Weights of a small GPT-style language model, trained from scratch on English Wikipedia.
Size: width 256, MLP 1024 squared ReLU, vocabulary 939, 10.5M parameters.
Architecture: RMSNorm before each block, rotary positions, no biases in attention or MLP, value embeddings, learned residual scales.
Training: 148M tokens, 6207 steps.
Each number is 500 + 50 x the weight over its row's rms, rounded and kept within 0 to 999. Layers, rows and columns count from 0. Numbers have three digits each. The size before them is the row's rms in percent of the matrix's.

# up: layer 7 MLP up, 1024x256, rms 0.114, rows 638-690, columns 128-255
# down: layer 7 MLP down (transposed), 1024x256, rms 0.108, rows 638-689, columns 128-255
up638 107:407560541431558486471488519554460545487432468432423404523544523457488453463506415566479446538469472534568502574561437493501542482535489629511523474489403586570500466549471481524542566539563470591447563496483534603514479510521606475504560501522485558595444565479579482603470495448405454441475489574441417465496543518500444466462510619400529507526594527609354614402469545525511443515447
down638 106:546513477437529512502430459530434470452516462486492431506519512394513532448564544463498478527509549570487543477534529504467584450526434525462534469554589558438593541492523469437478574529425496530561522524498492517514433476472551475491550558476500459536534596533502593520534406468463537535508442551434592528513524416520440534530480641517534513604512391498461544555444507595496471501489
up639 081:433518550533521572539448481517416470475490598433480506408457397516529591445547443449526448457418484500400560493477552565513481453462448560498531547458503459515531378532539438417485495420498427514498474538398526542459541588494582481522499496442427355485461505509431473478510526463468541496472520585578555577500551499422520518404444493516532497530423506504488432541588510466451476498536
down639 089:432430454482424493513381494456513454592521503442512447466465437538459508535420496454498474487548545487524544438516532542562457453467489513525498501541563541537531510456496506483530536500531506487522519499495469525469546424545550516515516561480540449513534480456550502505615585512499516482441503451484487476518491513411508542519430504534426531472445518544448454468600472514423527565449
up640 072:521563559311475410453497508510527482525433525544449477505434575477469503453493492527569436550486485491472500577479509479519595503578566478454497541490465461458488457449530516541563493505498429521482544556418549414622588536506351506483417492499517523505503466511528548568424516486565453490502424524458503542465454532466514492460470519477523443424490456540621538573478456454389443488469
down640 076:491529442547472552524494485540478484524575518525523497513488479576522518562461452520430586500506499543554477507560458610535482426552471517523440496496496408533556466522455532462420484434584487525501439470504512627401420506474608515448590510481491449456542455585503481514558488433478523453448509454415524512480549477469449550517434528507433554507585493487396563450462461496485504445519
up641 090:487466475490535505449506504492398535485524596472500508532647503459572519446467534518517485537469498479457422468525516507554470498470513583410493441429516487606551496439541523520541479485486541533582512469554544584488464600426511554487496514416477506479455409495577474486452562518495503502517516431537431453569462484577531558403490554429543556474477480534588448580479583414541406490473
down641 087:557606557480482509524487441539632495555446440498507464440475505443461550484521436504520598515490461407441550587454520580468482471523510405560461558544480540456475494412534567519410526468440540458458471455428446476544453524516533462455480348559508488452449627563475546460584517452546515459507530499424514500427517534452492549432474498424524568480523526548518590516546513483418590443428
up642 090:483552499554467490524452549546477551544552521478435459550418578607608545445460456494476476343494409538559505491553450533468507511505532614457502504536557441484478503565559571508508534453622364507551523509596529510457493412610465431528476507536572454468566404485547484567517524527559501498536503498497487567520462511515488466470545455572531468679509487510467501538396505506463475473541
down642 093:552482477531513508629510540492542444518419439510426459626502557488488408566498546563587527512422499461536489498496495412493478510517576513431503527511470524463468534496518538428524475520484493506496553519461452414464537492429438503587481516505589466496518506489497524432540563597560529532538464467526500486424441503473541481521465441534527506501571463454507384529475420562595486503481
up643 100:475495492434477431445568518685485511475471496434501505533594542457489429516595490432526523583511445469521525490518501624530419478505539544415433541521497538427484469525491512526436478440478402474470413610482586585477496490457580557589478476499496538505533595471465532525555507502548521443521462571484539549487507530534478502546441489528514483479537593609466523489471495458514612495475
down643 100:531395489526473449500445542563526399488507382544516579573514648472558470477585468457511608598459469503514556472465428480399559467503529546493458426480536547465432570476548556509500483565409516522480596505545509485489530604454546476482546529501470498470531531458554393480543575425491456519468535490364451563505429514570447512558549553542445572496536509508452489552445504516543545499509
up644 073:482428447452518536578451551468424490491512514542470561589546455485505501521438488483428512488497486482493555540485469511388476552492501530417537512532472548586551584474561394414539564501563452434547510500454515570494627541485427503506519573400572533462559493516482426450512479523512513554482557455495426543536532480479446516567630491553506515495423442394529441677558472470594384580484
down644 075:498599574516464552449587424500564528530503467428540461448432475581470485405602489477587529489495489518470481457514537500490464500461456476465534580455518418492514447497499538500433428435496455541480469502510467504537444466507538478475517454448442524534483562581521593487507526473413484448542436560447531508538498623481548477463381488448511550555475575562495588440493479479407615480497
up645 096:509492540495555555449510556592525524566457462503437491514474499540517396468535517591520594494420517501493366469542487577539479503474321635478603520467421431501516556419501527556514516410533455499509555570535575618527504465563538463564449544576422491541475540534570493490500514448550546497535498540558492471422495478438502599523513508536599572500487503529606528542488590482617555439533
down645 097:444503478485516559540428467517421468412522445520444487500619421513521460596476471513482491547490509544525506593483442484443545397542444504545511449581504475412473543448520504492449520612492487431560550575429524448469479544446420530577527551519563495555457468501543519397575466459506584498498538508533500539541468530443451490509506489489449415518466583425486455524538415470447475473424
up646 103:484402465510540430518530587516586500467595488535562458475524426551514494474570499452518564518535487535462431427485441488524523556461436550490412538408584542519475533507462596451433515539514461537561542496464506476456497451545507442509497403435410514471492486539561529568360551551551541575523534485506516441474597510609445525422396503521487538497588456450515505551444545498453462485555
down646 102:609521548467422511553483507414544475451505426485514469491532453501519492428517505448415526485536445574534470474451466442563590537447580393476433552487531559579567522579472540464435559620500475436499402510494555456465464470438436500546464491510441493469473565536520597534486417564497540451487435473551474523532479488498479535550499431452502519495390563460566460407557475497481496411574
up647 098:397550532465490514468487564590491454438488481469558550517501444433491498438509491508514566587422446448513577526526524508419479464486519525483500535489429446513523510475452567529491552483579439499437494500481546441459468485638404537496473513578548467461544556546571559532412488511502584560489519549551472448512527549558492558546481450514496502532541610521648451561563467562496603515559
down647 102:539535578487477444547565537512447574484466475531512465549521539485589489415433437552455481471484407489498513419367529504518480592505582538551450502470439526476557625446511459526464504462528524428546501545510541485432458452574577506501505381526508503500585484558481524481527475491476523536511439409472506546529445432465434541594477427496548486475496552523547498529537524589513416506539
up648 106:464559477533520469563511522509459528496427512426626505471521509482528428522603483426490475513475451495551545524476507570579545468551389544515548530525426459561428483387425540430599441484550483510409525478497514465531529440513580596512453522538506445543462365456477487492441549511452519580491441430604392439503553437488430467417515632549570571465513488500414557520510469484490531508593
down648 106:503397520507535412484388467542504548644481460547556531439434449577577489512505401420378454498438520541504435524501532455499524516503384571438519595485429451422501429422508506432386493526541516527486472431527403488490528439448461522441497446532446514479504497439596512475519607479523533455493463550517418561455413485482441535486547472504544453541537557461515559527511380546483522399570
up649 090:465479580501549603551486405556450596572458455500586519530536591478412496579492458475556596524536363420524483576502457453494481548522502554477503438463545494422541488504505445358568565455511462513531505469467513426500504546543535469530501386494503498601561528479507506501512535567513520486454559457422525481437498542437552535426510471523444434479530484508573573549550539481509466393604
down649 091:530467460545544474419527477463457519566576438519446540475424436497482489480392417491582415456509526566453495516550557498540575442509508477516466448482582602454628459508431522430549505490477508528398542539498576484501493537510436519446497514560424546566621446489523456500515590510538549515497490489475471565476451534500449497425553531461502447524467472574502473568446516504497460572568
up650 078:484484559512485504475511506492555520468372557585479534486581492500444580508425502588549471579515485543475444540487456502514582576567525509502583489502482509433551514490417493489592501487478510533546411607506502484603602571479449411504439418444423530428406415466506487608469527451485501467455474631526547433490474502582509399485560460480498532492485528488508567559417556502488396523510
down650 085:456607485502481533549481499532484507534519476400539500551495480536570476465622452538453586465526529420501552470520502446535474402462405496542442544498541546527508471495433507532429501474557491461438535512465553459454367512522562517509552553492480468585521528512494473470538464570476433484517583399451547516486574509529483503463508459444415489522518561588437506426555521529503615436517
up651 101:401477517551488530477518579470591558517571479511480548446488562428536491546609490386552549539398535464414561498458452459551488476461429582549492542506514579522492492482497526407542532493496510438393529554489579527448478601574552511568541539477445452486574560487453463460527465536472409505515558478475538575554581445497517509515471485452473529561503443515504440569553538552490571497493
down651 103:544526522514465502576520467500465459455505357585478487514444445517464492537312469506543479478512461619455439516542544449480521494486513556560512501536527525453474477456513422516641533473503525462451513527561395509555545472482491531432485549502443485576435464506463584532526545531529469450430499478453429496548529504458429535503462478529494447571412478483541585488543490549525421468615
up652 098:547569507526521523529556470582532551479572463546504453460589490498536537518546534468496466425403465398448536523517563505496400435530482534494468515525354464486545481490454524455437512347531429600527412485568534432544554600511543503470507487524388502518447542541515577452519519483447408551599525513420524392496478493489471520498482531492510496449471558435550435484475548461396545487609
down652 099:471518476458565525566522485592617518525580437503425444465506608512515552532560459560462467504577453505463554445493567485481534551528494470570479432576407537458534468586547432446514544479488496438517423418515545545534513484487573444489514540555456521496542531481523615392521541525451446443535394449454417528452509487439526456552497478524466552488367465468523536591533534539355511533488
up653 094:572485471589498528462552485507442559501468347480534461538493445512535477458531493580467510566646435585557485496395452528557491455449502439389477510417393526487480533523453519491532516439500496493618576500498478477445499482554532447503454413498564526441396431511529538472506516528509443417560480596477471530491551467497528556492458583560554511443538544615437571503444509504446526516462
down653 095:538584562488529537406437511592387547488520462471498509546530502450476451432487529478479476500567510558482558503578461441463521502489559395505516494385543481567601509470450490483514477503461497498496537378558428438478503492465507445443447479571505568480462602464452582498466572553460503463500516449470566560424549472520405488509526641503473451373491479511522459502527533504520559457527
up654 103:520534567427523516532493489497561467442495525502573469484490493529597467456479382473488627461494418535559453526421464491567514435502414450443495465512530468495520466483500599483471558463523483546488378508495497503505536505527450663502450475511487501518570450523497497569486492525510599510504518463620460472540474484469424465490567495498558479589414540547520520556498432521469509502587
down654 103:559530518477537405525560528550487507517474534541605544433494514534553485441562454468526544483589526558458507441491533469504564485581474593496552374526515472429450522503465546532455499543526594463503566488555485501450438497370546529541516465453494535516562572418491515581547536487561545543483519534484518454465406473548520500461474503542513434493513489498474549608457459491488538539341
up655 105:518494511364608540519612441466461523525494587516563431523521466477514507525579482436489508489503488495514430532547567504415407429479445450392535401533479527576536578537554476520483573485495433510434537547603479502520447524592534520488485463429456488480546473481521512552484611649394604549539437476452459561537542477477455419480475528532501485426468495534504522463440448485400494476536
down655 103:559504595520434392431418506473588501525482478515491561489549358557473488477496518484442510530431512485554415498510499517508565543559415496500459493453476603630497574437440424515448506500504557504438558506461507495545420468566452583500487359505443473438508524505509525504380565438498483480409443481476573564445406468478522518464520493459466514538501590454464481515419481573481488452527
up656 100:515474557573533595567468466500319531443497539475538451485441578572561510491488453492471600523416570380501520570454505482529519468515516479474508453470502489610508441485477497505459634499480544462541443477566601539422624579510464439534501439562387542491568501480588553505546519523465586513493532557477592427498474416531434504463453551516491553583551402455548472449482492412522447451542
down656 100:487564506535437525325582606420541462349538585492532512551508507518475502513476458540516456464440513503525428437492525494496506478409536523578458546526572440393566511495430553532544590509478536535320481448480467497497535383517474521551452422515580405526501472426483497508448495557530434575536528461424444434507532609557559494532556487470483499495517593502473535554429503479438527501508
up657 097:470509453526532511543560471498501560489575548440463514497556401565415463547510458502425542604474474528543504512443471496483439480508494457527386549533471422546520474411525483438549462503419454431531524474573503504517474558499484429504473513538564404445503403471442505494453453520444549500478563505546428556544487490475485461479505516497618485480566437406458555575520573522477448463428
down657 101:524493450466521582483629534531482530512466456533532532508488490460626488479452498498583482452475511515544519474484519458514545512435507490470598450494486512452414589527510468503567539462564569467532535516500466508471497471455572536514537493524482537513499575436540431511493444555523422509510482538442513521497487514477451517408567520549563516464563498504514500453435485529521471512526
up658 105:469549484503473442539484502490544433491462416540539461527593498472583515528510425535455418601424422501484459543519456524431523485500513471518488520494420557588485595473416561501538493480518444446487513619496539481523504537623476498501536402493471510411458556518490390482498642521406458536589552499538482555575656489441469504513525526523506546466519484557397631486427477587455390507523
down658 104:498460536526485531478482542465500522555527424481517494470471540418433506557475538428544515526453569600484468525511516458489504506401518448494466480569456437508472604519461464529536451478445431521559547500536503608455470506679483509440526471463439540502465538528445515492588571472478370523481515520565498475505480480488479531553455539573568437549501445516462538535516491514572399573552
up659 097:473453569565487470450534538477544481472528463483534506537517542503502562519464449458483449476436468441427484547488438489473518532470444543562458581403505527590514523453505447514555562523470417596418499496488511430518492505456472449485523412475514442447430535514584455550460461520506458550589512514525605523491538526574514489495520538470538551539595461478380500481409547470498496500475
down659 097:501498527543527656475540474589621496455564605486514454523495508385545429362465569435446480478461476529517460536542455596555522522485516467487525472499434392542560478517473544459449481485481489542568518524407484515538534412533490447560466524520491455464507590493523518503520425525519625465523455435474491534488460430450481522511459509446565547479440558498588505474548573481524524534418
up660 099:528437531446479528530495564599512444387515439408511542465584447482515495486537552566458532504484426432453542555494501555538470459488547520513446545374459500485563456552483465535434472444650402551517450500485660545446477469515520526518515450494376489492419553568519549513455528488440531522550466513518458431442563532488427519505465472444469461560524541465481467559449537501521542489551
down660 095:517457498567495483452520423499498479434553536444455451565534436482427496458534561493528512520483500491506466569463458457480503483478469456551470544466477524522575524538529523529449429455585467452633487532543474442447546507529423494589572585486456571493448543471419523543485545604544479498596442490498545606492442673520448484525488463590534534496555498457463444500472524448591490474517
up661 101:457573614489471509503507511497562623591506465489452560480418551487539570497516439393498520506512511450389430504466526518548447451485408569501504488428427550490537596552515488512559464514510479463481572543547432449458528454573506537485559533425408430579517579547548593518431465455518487572483553558461545472445485470568505416549525527583570510561530437464470475398460475431502550486532
down661 103:429437563495551486498445453448472448550470427365534522548484545482596543470490471545575491471506502471549431533569604477545502449520565555481585349516510460495483456526529522475550356481523529493483451477481359535482465577540447493472416432440577419452534456636540513477490519519431497460461494563520507481536491553526583494513593493537614474528576478563440468508532328510449527474503
up662 091:442575448419527508504511554515478460434373531474461524430477451427484480576546433526509432445556516446558472544478501550559569500444557523513517466405521567512475430528439560554543508495454517494516456618495531618492597524495505546520505513510578493600449490502460478500462366520544547544574540472526456503509535555553539503435508496478555500489442434462504566563539532515505455516457
down662 093:544565478649553562527602413565489471611450505600468534426445434445543460509446481616504426489485513464515455442501563497542470448453505422546510531537512535452518503632470475515463511455480511449565508517489469590508506515462463514445593413551479422486500581556490455452508481565581644465476533554610460571473574522440471578431479471520483534517455555497467475458529438517487536569535
up663 112:477530553535537564556619544462574512503481533481519489458556502631554582504546502389494412493435467526524463466434500480488488332576453485436485511416414477381496567535550507454530495514468471567434458552540500551552517498517475517524450444473410368478493457561507520600500507562449471535466467444572400401530465507541520533492453487441623606608488496503505474425470502461552462531448
down663 106:499463520483397476401526581484531470465536493535459528530471497515590529581508488581406450522455483494473500496604561472484535576487560546584485489507429461474535517493431504528452392490463506532504456482500416490451462513554524458388469562499484487513461520564487513479427535525489490431493465440568477457493555537529366471499637415556503503535651541461555456500448496604426522407483
up664 098:438560487479517540521569530607514541531383500475552477567526520573548460480517596434534544484485545470564508518529481485470555427411465528497524413570544463537523584572479541532556484456541513517479379487495476470447456440452647562578501570400354420508511490541554511399419475492556543490599438551540485575535526544469509535481460608536509490505527552475542525497465437564441493414546
down664 100:521444547495473515471628577555502489502599531485512497600533482442483547610476406533608426470519534520491463535451443476471406521534473506449531479585470610456481463426496563503506571510447577378504655569610455449477535465475436557474473389650502485434436546607446506447430443502471516482399523415462454454450495540547541513501547514468541489412570529477535495485449571513534481485551
up665 094:527555486435489575539462535530480444427432516438504574404534404435559531493517369425482534464486522454413457478444492547568493494521571487518431487497462513567485473523411515509509492444494475511562397584469523479462489532646457485585408465500498436533464405503511547540390520521586581542496524486478522437522589533469439459461533428487625501483469482469563612461547492382448494497571
down665 098:553584441504475516553487479552450394536489524516525552441437439464492478480492462553487455506657569533415456537522555548522576512507516503484600481471421578480511530577498520533491551503494400430495559513443445451491478448558470522512510443573511466494482498500487489423432534473571530405511457450480456481471509557434569567418527479492527431403447483491545512484572459467541521523572
up666 117:408500585522502471516499603466483484496475552508557391513511469467459520572400439494558510587343461442388583593507525552498523479473512553483517378453442486505434545553504465497551531440581559443452502601465475525515453619580508502486523440541489425510438539563576469563425488468467466487553562497550581462454623609521453420470543465507553486471579414546470549506468578449553536447558
down666 109:482457497513544512515444467469487455548503554540513473474454484541372501627488550499398457586561525441443470521535541486467496484432462508470475532491456446550414468518596417509568523506490625414476512525488583428496561455437523479501542626483520596535527507435538445600434437506511542534458501368487537506526495434544526576397471520508433585429509383385479458543476553467556534512600
up667 104:426506496476436443445548543505515574546451472487566517365505389513434489456520512485481575530508485516455447448424411558513516439443437534463503438460448523525437590485505511477501460444543484541473480533458525575460493538601468549492426473488402538489402511552476539533559534546464604452463454540444554407457443490465539463534532534493523592476429594463489534546456463500510626485454
down667 107:411464569482503519585525466542498611508522521504532524478487475585519545382532442492547500540545427521433451502503584523526485550429497513537431368422437460555439511478574507553547489500487592477458496531427445577426489493458552522464457581442484578450506426423413510510536560569434570500440479397546450505485364523567495571540573420522510454528421436524551453496543585524581456513365
up668 101:474496570441473597436488588533478494466395504485500513484647520414485416473527467468530629514479501488413452539489510514452400532420424516551563452429457493430558573483427562504460497458556437416581470583559496494534452530533470484554568449517451493489477539521534539562464469439538464480509483488541529530487488439445521488509514468551567501591501561583402553471511534476506478457493
down668 100:576428464526468503499510455541526432445560432557509429501574432550579457521519516527445533543484479533604515448486501508522485556472388472546387400534441518583458529512543490480583574535475542471538597514400584380499650572508437566467578536529466575583516497434454533459524458573526517455489456468456464490559401495469532553495524496575399485397422531453522444454497540475494462515419
up669 101:533525602368497486549579499490477501428483480430497499393537460564623564546537539467505511472509513548427509477444466531476432519454531482501410501476537421527499513448373480456511455469441556555492397653472617518515555450483481488537473555512504496496452524503409511459449418527509447575524531532457513456534562456604393461489452493574552475464518448465490550476499564523537593472453
down669 102:460409509541509477534489488470564466582534534612480511464541476500468492490541494491507457556421417657522499610519588473492598481462511513418467501448543482431432625478429497556528560491510461521502540549411574485481410572490624567502501520529435483416521489457498411574501566485492501455458564479502514492477504489419519482447517519577543515423599486454480459498503517508585460502442
up670 102:574402445421524534492507535474620508502417547496474360483537461488455490568535374475532459464453539495472441584537540540413439499564489486556391555486475467457529487531481555521532610532519516461577565483499544533537546534505442562453495346524473463391457520568577489501497507548495525486497493567534531474542532613541436541497508466468538522439537533554477530516386476462502535527529
down670 107:526586451431466538534479506521571552574467475458493481558421611416400546585427413462544477526513505461489471451487517474465455612502521508510436502515479440469464455488509531452502452436431526528524521443411639499482502532564425538487589496517453548462467571470457506416578516417519526383438598477437518521604493461518528473509473507552478564468485582509463555464482443544513555544434
up671 091:465479499490486484428499505536529442453543472459482537476519506472433512508529516527549528570535524506439471526412482622510562468459531519405521473497519469423411525549506546444563515512511481534531552438565484519401588422508438456556466502468465560447512489494465500583484508476403488474546491543510495480459500519547441472464453549553454483434524570510455480510339461520541507557461
down671 089:513551533471552492504535450412604516420501526489479448516492547473477496504518488446542386534484495533576472447607500433519496407600612460465554565472492546504518570468552543584536476546391478436495462495491503443517533440491430451512507455567463508569471549478467564459525560501530481578490430478497537486427452556510474510476522406502484443517481499457632508513534570520561439454570
up672 104:563544460434490448583554540520568544559484534508496444528636465489498431502575513478568418553459420529500514479476505508601579448491524491426567462388393494515421541582468500519436451463534469466488436474553428442514489554523522531522462497578516472467505469548459433550474600518452445521526542505580555505533605546432446459509473534508549572461506457507477517434509488420514473512527
down672 108:473456417520508424535517519594491467483537475632591528515432474502492456543467464480498401520567478457611504521501506509533584527428513469459544568545521455469448508534503511501576509556536463469530463488489425510504464470518482480522467449491604414545440588500532479494468478505519529549433504519411467534569488490531442596503442493594599450442439574379527489624555538501534548597571
up673 103:516549536577476523410466496535565500477534486383415548435545510475538531460484558470512642517463477511489538556505543520555464449490480473534475505427566424475486510441363597571516545411615507560523471513537528618519462422455517471518519506518476420449448507538455536465572518531528475494523563540510521325498472577564562383543496585474561515530476514468466520469391539444496592462426
down673 103:516485464608448475507475497556524488485460603444497539545431468543436503480416487567465483533471486386455478484494470557442474559512530413478495562509523487402361439395482475501519526442458553512543475502506514485470605546407489475456476528526522457388572596508488527502496542514529529540550495513460503534408614534552491493602427526572497446551570518516587419475574498470550559492449
up674 104:499500618492539539585449504504496519484531485503512490494570572549598497533583410429501535496536415540546573585435406524451505368439378413474516475500495463476516483485456556482503422484462435549456454443443511540542560593511450489557484476453404540588492534506474521516500535452472438462556503504520495544518480540472409481442428513569488517654433435430458536484449450452442533504546
down674 101:483551462516446398397510482530492499404515462500646540472472543540565437592539490510526510510514484482513487545399495479403499511469447468482503475482483485508565527486479528499447412531566550530466463573425447506541538456531571463460492452488609620475407500608565430492453419486525479570497539450556527509500621491437407480543493408539477566554522498509448442575575502462472528509502
up675 107:464610442461505537404530551513486573501441516377520428484549519606536421491513449458478470498384538536476552440492468497520542445518453547479483594507471466531482471419524520522504478534495479511435518524453535460459564487506495519614427451552404476582505436464471535501385457558441485491465551466475545415461543481461566511552496453435513566571460490474504584574529497466454438486484
down675 107:480386530529503547572453520468497482434480543462518543476514497518613359449521475465556517538564449562511509443544391468518374478555454460485489446431463517377474491500570403522475477523577483429467530573565505518508496431471527440501455403501424518389555524608509517492485543537461494442535470528506451618535505528509579543433509414441475505615585511494541443593470440519491504538507
up676 102:409459474515487508578519490470427498440554536535562477486582467463541467498532425484564476486502397456431510573532520529486586464569413508454450506506613501451476572561459485452529531570578497415483445446542506514420451558518436567493413521454519466419494461499629531555477525542402519548528577509409560501497591505511501540469518418468575529515504533450477490490478525517482512535559
down676 103:436426522472500573448455538550515435493516510498536513446430515449540506531486509458427480537426495493467455492477566493521502480548577541480542527431428519467546517519570535474490509557470455443512472537575468622564459604533489474521400494647595489496429529530404464477495518454508485597507415486452535545488478395501532434515584472499462469486524533431601535474497551519491435518611
up677 099:510497460464512545480514573539500592480396484525481494470530533478505494505503491509478507506514453577340459568482440549379501540536462568483500426520492437456516539589507484514432512436596383429654505583478520461391419484521517614553550482510545461545556489474497537511576526506588477555537481545572454525552468443534527488432454500520544476456507578566536477480581607463511498500589
down677 096:426473469533507442509468431436507519403521460566530435457646405417491478521511416467467621541446565464495564538489467585531533505524439516543494505512507574434555506467588540475507461532453440531591494492450456432486512430478497491637545569511547426495549515451505467520440572484516574519605478444467515653489608511469560461471529478464502521440399443448491450571529488524484462518452
up678 106:447468450520535491501499466538459444519504519517597499409465525634570450535561511479530626532449529460405522470452452461476522451506500560433551549541456515540494502439504484480548452476549526541485462434593588424513483609546587509417359443532441454505460468591565540494431473581472591375440499447530464368522534462449502473472514476506506558560601590516501518512464536555558500477508
down678 103:489484410462488534496454598507566527569476522519571501528431519457584536544607490463521496478551529470466499523528513475550410506548475535410460439520502539410589399479589510483459449529572545538401512406487470523414590553457590506521449486536543500531587336489506548399622509547474506550533441460491531551532474449513555492510515535436498532471558631525478509514461486446481449560429
up679 098:445399531495439467458576540549546527528521511462512387490496472539591502536499494396488557497442468522450466539482344609531503499454457462534454471466583462492432487455526521540478604480558483562595620512466465402430420483491496548500413489439500427421497507613599455509437404483436507522626507537449526407553500547527467473500485582507519526503488523608461521424462484520430509510516
down679 100:574466544536477457595527402483454481513564553514538544492549462441548599454493444500516496481528443485489502487616532462460601466523586591477457447501541508589445543444512465553461462512414507530457493566374548541499431523466465422581563547496471504413433503520445414527486562469497525525485554429453495570542493427514486510502503566614621481528486531480503411456544511499547404476487
up680 104:435582565509489595397571466474468515468496457500497415566557512472550508548534509475537471477401489449436518491483499526527530568478470461521561513421462442491526521569469561514605504494484530632375423489515493477358477590434514468547521534552452454552487512521516497531468516491448471502579517614401519469473437512474569427509564550451473563545523492464332539448474464561429442463495
down680 104:539474519500525508455461528481518509424468494509433413500454559557524534380510507442430497530417520526534501458579504561480468535547593520499499505505455564396527510519487465616520535395445545526455611421453481480467505527468533515377487576521529509540527493428617486436448485507524457509579562518491456419413519492411511518613581467446484432623507409438489557418525462516459428612444
up681 101:513575407373455516457558490487517585500493557391559439540509524474506571539555476522497621507490573489538495472512494459529516487440484537463480454401538511564362609618429496559577472496523558426454512496457503525500404596446492447509502521506459570524591575566525462521468552533420392506440556525455440508524536547493521520524451437442606460509530394666519416512581458542511581462451
down681 098:464465486584439514431468493416602565551515451451395608511420411514572515538488552516499414462535482586591436464438449548488474525524506532527428450574525586479394449490506456458461454449480461470494571414555566438487444470400491450429569480484418547569580511589454578430544506491479530497505439490502496476524473490593460518465564461500501445606547445492441519491484514494515545542476
up682 084:569542466415464390476544566502508509519517520509478482472508463655569540506554478444420490430466507424496515448430487500448401455540493501474413535579464577481484520439551423483528477554490552449609514548496531463469449462547435447535510321406493529427444498472570510367531430499522549443503513526470532525466500438581509566425412502524433568596475449462572503450529496497569448480477
down682 088:519522569557495488469539514515467433586487525502599475443444430551498362542518510452511505531486457392513456551503499475569520554437540475459447574541483390464498507501464582511508596501610443558497514388537581559491543460539586509549495618466486520569522334590554445488494481400478569518462477507559504494478601454531462495417506526457465435519484528496370489480478491463414524549579
up683 106:566495487476445542528601564450540540526472480462637475525616536636561466464540504492463479516530483442550478459498405526522483467491490489487462429480550561461520573446500492471586603451486526545553523493458560460433630520570478514463389514436500516573569512481563494442541453499505543478523508457527469482508496544578582487431473526494510445513512499443404483445485536531522490512549
down683 105:457512556472432519541509431520494540465569457588379527495538490493466519421578606556468377471617606548387555460502524529547472549472517533558456466555552439437452541492543580498503531486497582560540470449504523536449512529426431556483545517542428497451478502403471407539509520359416622436538531532529472477530491531568452534431471428545555497545442529454565491495461479502555503431517
up684 096:456473448502542460432528538635491577481479538384448459502551548490549558567552446423551485557488537493511529476367457570471521456410414550399489412523441463507355506536447525473493502450473504567415485451597574514512556473543492486531492501490518449496530432461488450463473447552463391564468552546512534505441657535507448481441435556460527503488466514510507465561512551526466507472490
down684 097:482476548479467449511430423461499448531480493504449466490498488427490492477430478470397491511519493540465487541513555520556482477505519540392474509564511558448500458496586412516507445495552528482478532571412507536521510551580515480551466646471595574455565520497457532415605586475458521492342540448488539530456541565379467574445504480476545557473490553575509445508653457499552417528540
up685 097:492509619545543481495466470496481553429548612479478553516586550505495493514543541420487593492542530583487547531455522513514497495436395606429448533508424506537493596456495619486453514489522455454487463507549577535472493495470577420562506529475480523529428565435479571531421485447525543502513488463482604364552437456482463545510545527493658644485425456510456459541518466473498504476499
down685 096:574566458514472498475513524517503396487546554544502402512454458539518591463570494543511531490488396544513557425624478522429417530439439446473555494588492456515525388531507497472461517543600475441501514526527498421509544525623459504448527495494465563379507476464597500483501518523466477448573497569450539496514517534507479517532473422470475505543522565538455519547521496451426585454429
up686 095:500451457555430501463537445445483504426554458531539441567475529548468586608535504423562571514451498501489494526446466515536499480440455469531439592508462490457501564571452536495574518437470393513548455568383458418522493547493529513574490547437428542514461563575528481528495440555479475466624577492614468439438526504520411464418552572529514531526517452584354483451450533475433475502470
down686 097:456489490485534415422479536437486496452497481539543549557509482503507456480553525561522508488467495519464497512472524569594498440561538423576500443535460468508568487589578439528564522502388558540486435445455455583514531480471398565571491522502454489554447556421523416522632478415579539571472466449488532546548436532483505422572532438429482537464462549491586447563531471481545452464567
up687 098:529531458494407499472516542564563504565384505453548526504492506564520574503502512477537590551495486452511528479380506560480479443480483468517494455429511516596473538470535556526487557511574482591557525498446579455500474594424471508631505565503503507428509556586512508490433398575503475618527590501456536472587511534557440445505458615512580631441527494544463556482493472583470486495520
down687 096:499549487431470515443479539433490518531489566483514489429557493425542513443502506570455476438461481560527519514536522447565556445529453510504522492494494508548467542526524455532434511494588482522472510505451471521543468481514445491569517526475572463435496489480482418489475467523475473551462534413535517587497508571427511482478498555588470573496419385489551526506605483576597487485573
up688 100:547519462526441485431567512543536439518348496465501400490447511520468485535517390463504535568462453449580561507511467539466529412458470651490556494476444510539392523495515490527534458445612514494463582648439510421467496570444473464544492536411533497386476550492497476489462531538521475450563439600519477380547527539503562492484486525446567536501510411514504543469539540586465477502485
down688 101:461571463449365463464519541527516484535489612443512588493553462431460550509528576555507501521512527479505503533507578572485431533431463571451465377457551561459477460437455629448497545469503436515429515429506584497518523486523591509552448437576596457448583450501433478606525491442426491421519479539466546483574500554509532545466530401452434497532618508458529448543517574480488516533463
up689 084:467517449447501532513488564578451641588570548492524580547505457450487566568491494411428497463504492455436509479522456467482470446578485586475476474415424572534553453493572516555477531483517518511605481502479537440465487505535609590496531562520442458497565471453475441440423437464452455533500608469459476490532503464686508543568458531546589477529511501487505464485527456506470552499449
down689 083:475462508502468516471511600506526557496489482470523460499509560547516549523450529470496505475478437503519474472484443425467580497407452461500554452443477396536539597493674491510477524476510492502492493524518411526554520491420523509509566474489541502483484479439467515522496407518491486517505469444617478510537479518421493495532564520503503448473389468549491438529519506402547548588528
up690 097:474516525478532611477566489520530506406501558454505470439506603534587508534503498455452622434449546493474461427523481505415445515434542490392540535539505413552557582483498495431501526541478456424575488519610511497447531492531442504514475566469413459434455564558536438456453440544470599467519507564489478440436535427560518552554539521484440522482493551480458435517550421561453599530508